Each number is 500 + 40 x the weight over its row's rms, rounded and kept within 0 to 999. Layers, rows and columns count from 0. Numbers have three digits each. The size before them is the row's rms in percent of the matrix's.

# layer 4 MLP up, 512x128, rms 0.167, rows 112-137, columns 0-127
095:521473511472531518495425496549464475586522515570500520464495470503428481452517448531407520477451530490440509403469525522511474525530489519473563567506499446525454511501531523553444475524521493503465511462487460498432465475472493381568475464457545505480517437472523462565548469479504486518490494593536608508523486541533494508485557604532487493449527519466498539580498464490463493490514
084:540479524558586546536450536526583493477400473580531429571526477517490478532506423574515524524506483496515460473508544495547462519504511490506586492521535454513517484532472511471497515534424588489480552525585433503560420544516478489528458494473497584533535443485476520475520457556499576509536520528480563481434483519477589505478499547472485471526478512456465505537494488491476525462539
101:449484464454524496548564557465550498468496506500495473456420571490537512536544511530529521526478412510530471479595508508513541493532537464489484465522483492449557492605512533495410494541504441504534457445492512521525521526454523538448637557491492500568500529516499496561466437497530491461483563507444538528461437477498519510500486464477429572521443466510430472507441466507449479469500
100:599540490508465514457503425490531471542527542559413508489550473549535485510395513449565541476601503547512412524485483501535489458524447504435551515525575468525562488432517484489559494474476470440546456488524534419492473501452539442478470509518459565519501513500504483578499483493494460495506493516554471515561532484620532531482536525464527489490466516502464514475550501521448492533529
100:465460502486489496470492566468526549516488519529434439475518515475462446541523507534475525549408444404492469510507504496455501553517434462556503536498509525389520515496533472540414437500560549522445517482573486477496531582522536459520479502489436467549478543470504492485559518532464505597499487499572492503518555494536448610487503450503431516499442534464497479515499517464446537504437
109:547550540585475509439528562477512542508497489560522512518460476431457538507563519507529497607411458531426541477473494523540588481458445441505580473497490528545472566546483455496515572553550532472512420491438537519455541499461449484508504476499569550503473498489527497499502460539454516510494491504477392485532486486551543537568491452476500519494470492481501558514527518474435482534447
094:446525543492480531521523507523449553533472533503480542553540508463489508487529449528412459567450417537538502467509465501567445482460511505452470503427446499445518522491497527454554551536436426477537525529424467488452496426472472432510481514516490523416486589480446448474551496533507552528503563457567438487497500515461515479524494536508506412561525455559547489522435490482511461462469
111:574473511570451441577422536486526502476540527506479546508480505515533495555516555484577529435471452454566485509504495559427544466498501519534501466521544526556447459437512481537486539521451570464631516500545469549536533490482485501538547490478406474522491489547480482481434527485508511447495543503535473509472524535507447455471510450494521555529490555534461492559545462573434467468533
099:493490490462460528509547561502474534480503410480472480451543496437516441515455473535443497484536530549467494507502495553522508575537519459538475501455494578404514488532538492485472411491437564467503528478471487472484538487504524486531481502474441532567483471440486498545520506412489472582484522531478557518532521470514487554473503509494497436591504555541550461502420552456540538492370
101:505450485500425483529551558462435490471523499573531466459534441473455456469503567519471487584506481535531481576509570510493453428470527473446488516502554509519533486490432498568494424492474536525463567474544531469540572455549403493531490541451490546517528548473480511499478507490488539547486544510489480437475500574512474485536523458535527459455554440483407432533474527536488519458564
105:476608462489491460524495474514537550433517527479498523490542456497505498594585520480470542576488509485528445476525472453513535457494472532464496445529473475524474394554481498479462540493545438491451513502489478472502512595561491498441494515543512531486516494443499554528464477581548492457485478585528442547476507461520553517534546428468454507454578560530523504467441528524471577471472
107:494465541471514542510413462584489560482455464555419551514494476509539511505495527434484501549465575460538434542500489505574515402476503513442503508523503540447484537516471488493525544546507536510484436483523525508528501506467499433501496533453483491564461444502457499457520533477509431521483503453440530454574490473504492489481465567474540475433573495447619572445547515469481535499449
108:541460400537469530497438489458591407491534490536460504428458432476455450469527518493477493504514519457483490523514496459574529512568493415549533538533496506420504481509461516511468490466498478491525510556514490401512520414526414498522545479529562519464480472516449443486518474480553506548524481513512422499444456479481551492616473500462512480453567511509490490499540477473513444550501
095:457530426534470489479481488562555534514554529481499560560547526477477523457482478458487532563552445526523502459469599479563563495547490512434420485524554500526521542502512474505481552493502481570431487429556434525503507555505529519469495478493493466602513474549536444387523534532473437538545499499491532483538510515464514469422534492531538456498499509475527494563481453478532582532459
102:465459420458528506506522515526517477495519443551511547440585536503515405515451511526479437504510552528513474419530551558546540539488510464563523550472495521480469587521586530550493520525413569505480468481437541477503451469516500488453497511462474522482469539583539472491499523582504547452478445589463483454487458471465511495463469496480502578504460507598460469514528507527529535515507
125:520570524505501483445403453450465505544461510601498485490514541578517596445407549508532472545522442489523420462559449538521495501489488509522449510462488469459517536481469459473471493551510510497584453484509560547522495510495471487486512512508521455498467464463504503567456406456496520514499566526438521477534559520599509469463516531478521413471515487554546487449518523543498551515521
098:460532440537504496477526448441447467514520497451406474411441566528466497543479554560503561570555505532505487490580511456500448532579493483474506498506502481500492536469448491474513508461482516527466478597460533549461497538549460537439570525450542491495533540548490525442468508500503531507479566500478525483516543445480491601472446459425386532524471485540511468484498498459521478461495
106:428576489557567494433439544524487544520496507555513492545477552507429507511403489483469480564493494541486445469512483497455556510428514449510480415518538473515482450448490454501560505439467489439501494494500460577511497502501486522460567496538550484494500572486573549510507492475471429478514545574436529472565549577496500513489523445491544503471475496561523543495466592473550506460520
103:523489500409575483519511563445485484548491515441563434487484464469445515528424490450514473461483435489523526521456464554481507564509506498497502507534443468487482506494472481528427545491502469434571485483415524456528496429497578498546496516475470595574517543479534571490525490535469457530470521503527438531550518584472488571524476451490496482447496497488541520568414466538567488477494
086:476526537531514497547443551515595537527381509458497551551489493481448483492455477496517542477568554419424488523585497514468461479589473434595467511523458472473516521490478496489493427476479465477529547507517517491512569520495516511492543530467498493469547500551522410531425461499490502471472488471498505556475442452514546469477557512538549405518512527479444453464468554534499510464461
092:490462549492506525508429458543456538445465451478492475480491479546529524544551448529508500495565548492515485426605532530540461473508419500452504541522525488469571546524518439465517562555500457424535533450474482522526595521502443449407489520519433531491530503505510471472444522490460526499491522488557514505490458477523501582451565465549530512511518541569466420482536518458557551453495
096:564502466552543505490447471452477558501429483518511557464541482457469449499495488526556554580464499596494486525467568467493539496509466517479463471589496537481512452526508513484443527542523485529494453528465514522547500527489511411542495406546558462469598575500460475521511544499522502554457519518509560485442478533493556497562562514522549541496479553555452497471416543570468511486499
104:526552452527558517498512475513526493436569506499496455500498432483455462542510527451487429530555507502492504532442486507459484479525461522489479422459508479484454462515418528443464508555453573541563457489556556490444460488486483509478449489504504567566464490524482467481443494553471522502494599490483541408470575556472481441549439531571480551561462505550503438505459469452476472483558
116:574429487527497480465499397418547446515511590572486504538493529494520566527457509494525515515520502477520542496510546549481523446512518570532430496508444478537401475501514436518494433510458543523447561499460489485533541497503525512566543457534476526520511488503446498463429541548468439472511590503406484438498529536472521510544505532516432482557484467515559497551471471437506520520500
109:478435489521501483499575610475543479483495519499521479560556484487436511470503542496489519506528425531489452522471577512531540480427477474504497455519437435424550545479468456534529481496447490509461479473445419445420515561508514514498529505422502487462524427470540531564485493520513472439427558471476455548455492527467515495568520511515526475502544466522432492560508474410500499578478
101:462478528502464526476478481430504509498513516479523509474593497516536417492491483521506525471542542489504466543521532430487431493470560503456556510552493491387496531455530530514495457523439490545505544457479545471552397481470458422505488502498515496529517490500480534506517547494443452585465499504502527554584376490525568437507502493548428537536545458528496430470575503533524459472481
# layer 4 MLP down (transposed), 512x128, rms 0.0406, rows 112-136, columns 0-127
100:520501408507525508512494458546467586503559476457498509514469498546475489507412484510486472489510458508477539468522437497528488520442441523482524534481512465461501517443544513541393518526499556506479489524498486457512444506505543420423416506447465537519428470456439485502558512498487535428499521572510486456591522544554513527429476494590427490493449471467426524511521516572479522458486
093:506442450447482536488517428533417456509508506456508533539452436478487509463481554484529546527502570508509501520540455486623528486548532475464529479416506473465561477509444445569496478600475405470475502509481485502561491423490517493515498498468492532441529446549450529459484547457470494518489502506507519491506500486504522554493514570489493462389526460419454497486557559455527500557494
101:478510532614516567429429533484500442513532478447525538503502483542497496541497594481536467437479482536515546524456577502489464494518539572517506480500462594474494474548504439506525484511427425485485499441442531499525487449542537468477402470603520536482520518470501515499467517527457515477579515495475495489534567460530469472445533495497512472482563452478525450448436443515439498520516
097:539498527532463605487509567480488470516467527493521505549563525524443433451520559456462525540539522489577550564509498483438492508458468480511436486483504517512483487512429565479465531517491498459543486455464560488533561482561486468517541458425520533520513449501434560500561537471446472443533482530530542491511528456473519511492447443475506530473473421430532546499439432421557532553443
102:471538506445479462463467433542456522504489519525526594484537410448515551458390549486569552486470448474495510444498424502502541518474526563581527536506496547429495412451546520482491493459513531424502499531442470513522482467488427554509593489518510536537558487554485461495482521462465485519499481445468549524512496531490523519521525482440525471559513498473602472487490540492503506472435
104:521490510516523466528459578536575520547427496456528511520526578505552514474539418519504520577452442491545470400488513479485443441489493477502446489434469462579498575551480500504482549469488495509492542517527496566520494454519625499485425489516537495443512468488483525459486529441527519467471517572514497487467570531448493519496458533568463460397467541467490520468467486548483496519505
102:470523540523518549488567501537492465556397498519456531563442573481491544502546485524467443585515485533567527493433462538469512491447521514474531469461491471514474518487547488460519453534447461593492560517478471441408441474514577480470461550509519486446475503485517463435589545475547499520521525476454513492513554515540501545510585508458493463515478537464536587454494447464496504549483
104:501496506513477523500586442560522502420491473522453590493469507488465517449536500507508458523410450485520462549556473529470577518534531508479496514520441466509466483425465497465500446509517480501522596488488454568454527513474493551502500475448468498532456432499481501505582594519477559502505562539539452451522505466495483473514480518508512619449478558511477435575541556445522526476452
097:573547566436453563484481509523499455519489582540441501513516520490494481523493495518519494416441555529593534493535418562491464434465514491480493464521501537481527497522425442540508455502525395453490490480529499523451458505572488510542486462517527475464452591483509464455522455491485521481497483487514499468512629482515495508407491473515468535508516509436411519514500435511465541479548
102:517446490491469488475510440544496391479499515525571436533466489471514444448534540533425472509438531515551517451491525541474486461529616482472474512456555481555505455535458504542508456497577553484481594468482512550511495507537508489460478509526522550495513548481449512492464503463483515485547536548440517497527431497515541482533521361526497499535455433498441501523440457434496487561470
103:518520487480502520534485475541417564434461552489513489545496421528430484506485400584503562509473531537475446488549504560531443521536464478508504528497496445420512472500531451472431495524460538549462460475544405492479484560464406529500499500483496477539454416493485461488492433441522495519444562432461502476514506455539477559577538485476514542535542482488511497464490466502539428520502
110:517581521490563503469479537531523537505512475476510507605576562543499463459484462455532465534438526499552523500499460529564588483519539474466462481553478505409445476546523520447487551501544457457562506563466548522447516518497537456527464529525441521568551433580489560554448571463511465518478457497453463496464484542465463470532481542476515559491504505507561532482541466572497481466499
095:434534521449495451573473504532579429484509522509435505482517454488457481486474540439566480397397513447489533441528518556499482478486472529478517533477412543553507447415498486495511544532512516541472468481521506532505487487539564530503524458520517498569532434489502444459494524541521482447568523491528531526465506472514501441576581493570567485455537530440541478511468486451502441470515
098:511529520524497461465455539493525476523488528481440509516491517521512486461575485479545546513490447471550517542411431545547515516508513436554512487503572503481518449464516451530552510468491504479511554471486424468535518454463436525497523525524531477513581394484575476410588497519502504445573523494477515497571513497499541501438536464501516480531542501479481488615510427410531570495472
099:532563492503480516501583516498576500483533461524510479533484446514534508526520506461461521478502518477504553576480500466458404465542442521479507477497542452490492546457412500467536440449518521515538551507520578555580563599464501543541556467514489492511506543538428461564487524518502493493494513437478482409522449470481503500493586475494466539543592458470469475489518511498508449606489
104:489532572506444486579493528496493455429529554582535499498535464508468500478515483519501523510438450539442592460505462484582453521457497493433467498432485506476591528458518470570520544487490515472491409487543456538516520507448488475545461489524511547511479579501496474502527430515546537513505529439512509540477349572481461525502504488527534476498456469484498477470438532463531456459532
103:514492457489542442549549545530502445470487512475567541434528560482571442399542468471432487448469468522480461553489452452548493482489470509470475512523469535439441467418537436455548556518461474478530519452522425559529495483525486475460542522578474512483471564563538508564503517444513519467484503538445506534486544458506519451552457507536492438456483452538562487450481526535463494556466
103:553496474541491506548595519437527472553500450481449517492477515485494412539519476579552513430501536516504461477477390567500558505489507493503477503454479504477525560476538560429501486571519581478476524550462545446483494469513479607451493461504471472472505491434488485506487532514516491484523500493495482558475476499475495426500452454520440468517507504565409466444516508484454510623478
106:487489452571451493418454431485582451523456482549447559547510562429509500456516510531471479550501469507546447484450546522469483468483444427491546539456455484534449481605457506462519491535486508531496503495552459535461532589543464526522492518506507511443484528538504478474474471469557547500542540491513492551535466445493425396516505527492506509457489505501459480509606553477432463483479
091:536420485530529497495421476497540490514538547467562439532518567470448518432506506497469486481486563506451454578525408469481526474423444534497509483479576448498460461477495489464468405511499545487539488490477468518461496518496595517493487462430502478459454574461521469460454461447541566521510541503478508569481528420511491481523550551527498581524462540481443559515491444475500478547516
097:556491476523543495486455469501495488520481503482479487524440457529531511473551514524450470494482451510574539478490503493507473483452448531554475464555518453501580479438495528504532522512468551554503536520506458521497551553503539574491468484459500547518579579444509503509422597513435530506501519447412571456470518464489572470558588542466446504430456542567398455508503507479489507515544
104:506500482512474484492518524422478471506418434491564489500499483511484539477554479566500536527545501483565492538430585481475558590475472478492448481502510539529485471492503530508512442536506484502528528533497503543475521485403564470502487424527528502445567571534485444480573508519486490580454540445536451480404514463542472508532571478480508499548474541534511487508444557525429594446468
097:567482534461532521535521527429453496485545420565515529499491505507482482426440516542467481547546593453559468557426444461510492492487470520483514504474535410516499518485544461521541544523590553575523512485432484464530465460477565495504483488429528553518409521517496486484576482499524512474499442488485488498536476470461565514474603488445543489439514461504490496479472528531561495570506
110:513466522505519509485516480553537493540511487528485477534515591452446469473488490568537503514490474465502534507467576459423567459493425448503498525534449500496428492597462547491567466575511454541509530495499450481499467500567513489511524455480444490489467546568519467544442505495518453428486656510427521446519531507539511478436572521555442480539513493498517483458510458486523538523501
107:494496525501539472536527446479446524430521533490500534500492464542478495519478546492587454556514496559536427483505482468474543528432494470482515448470481552484587495554571552489498455450564475473569546548464579550459479415506543510546521570458509537443519620524474483559461480495486440517469452500432447495467432479504481465463472535522418536498506539516541511481506527468499452492480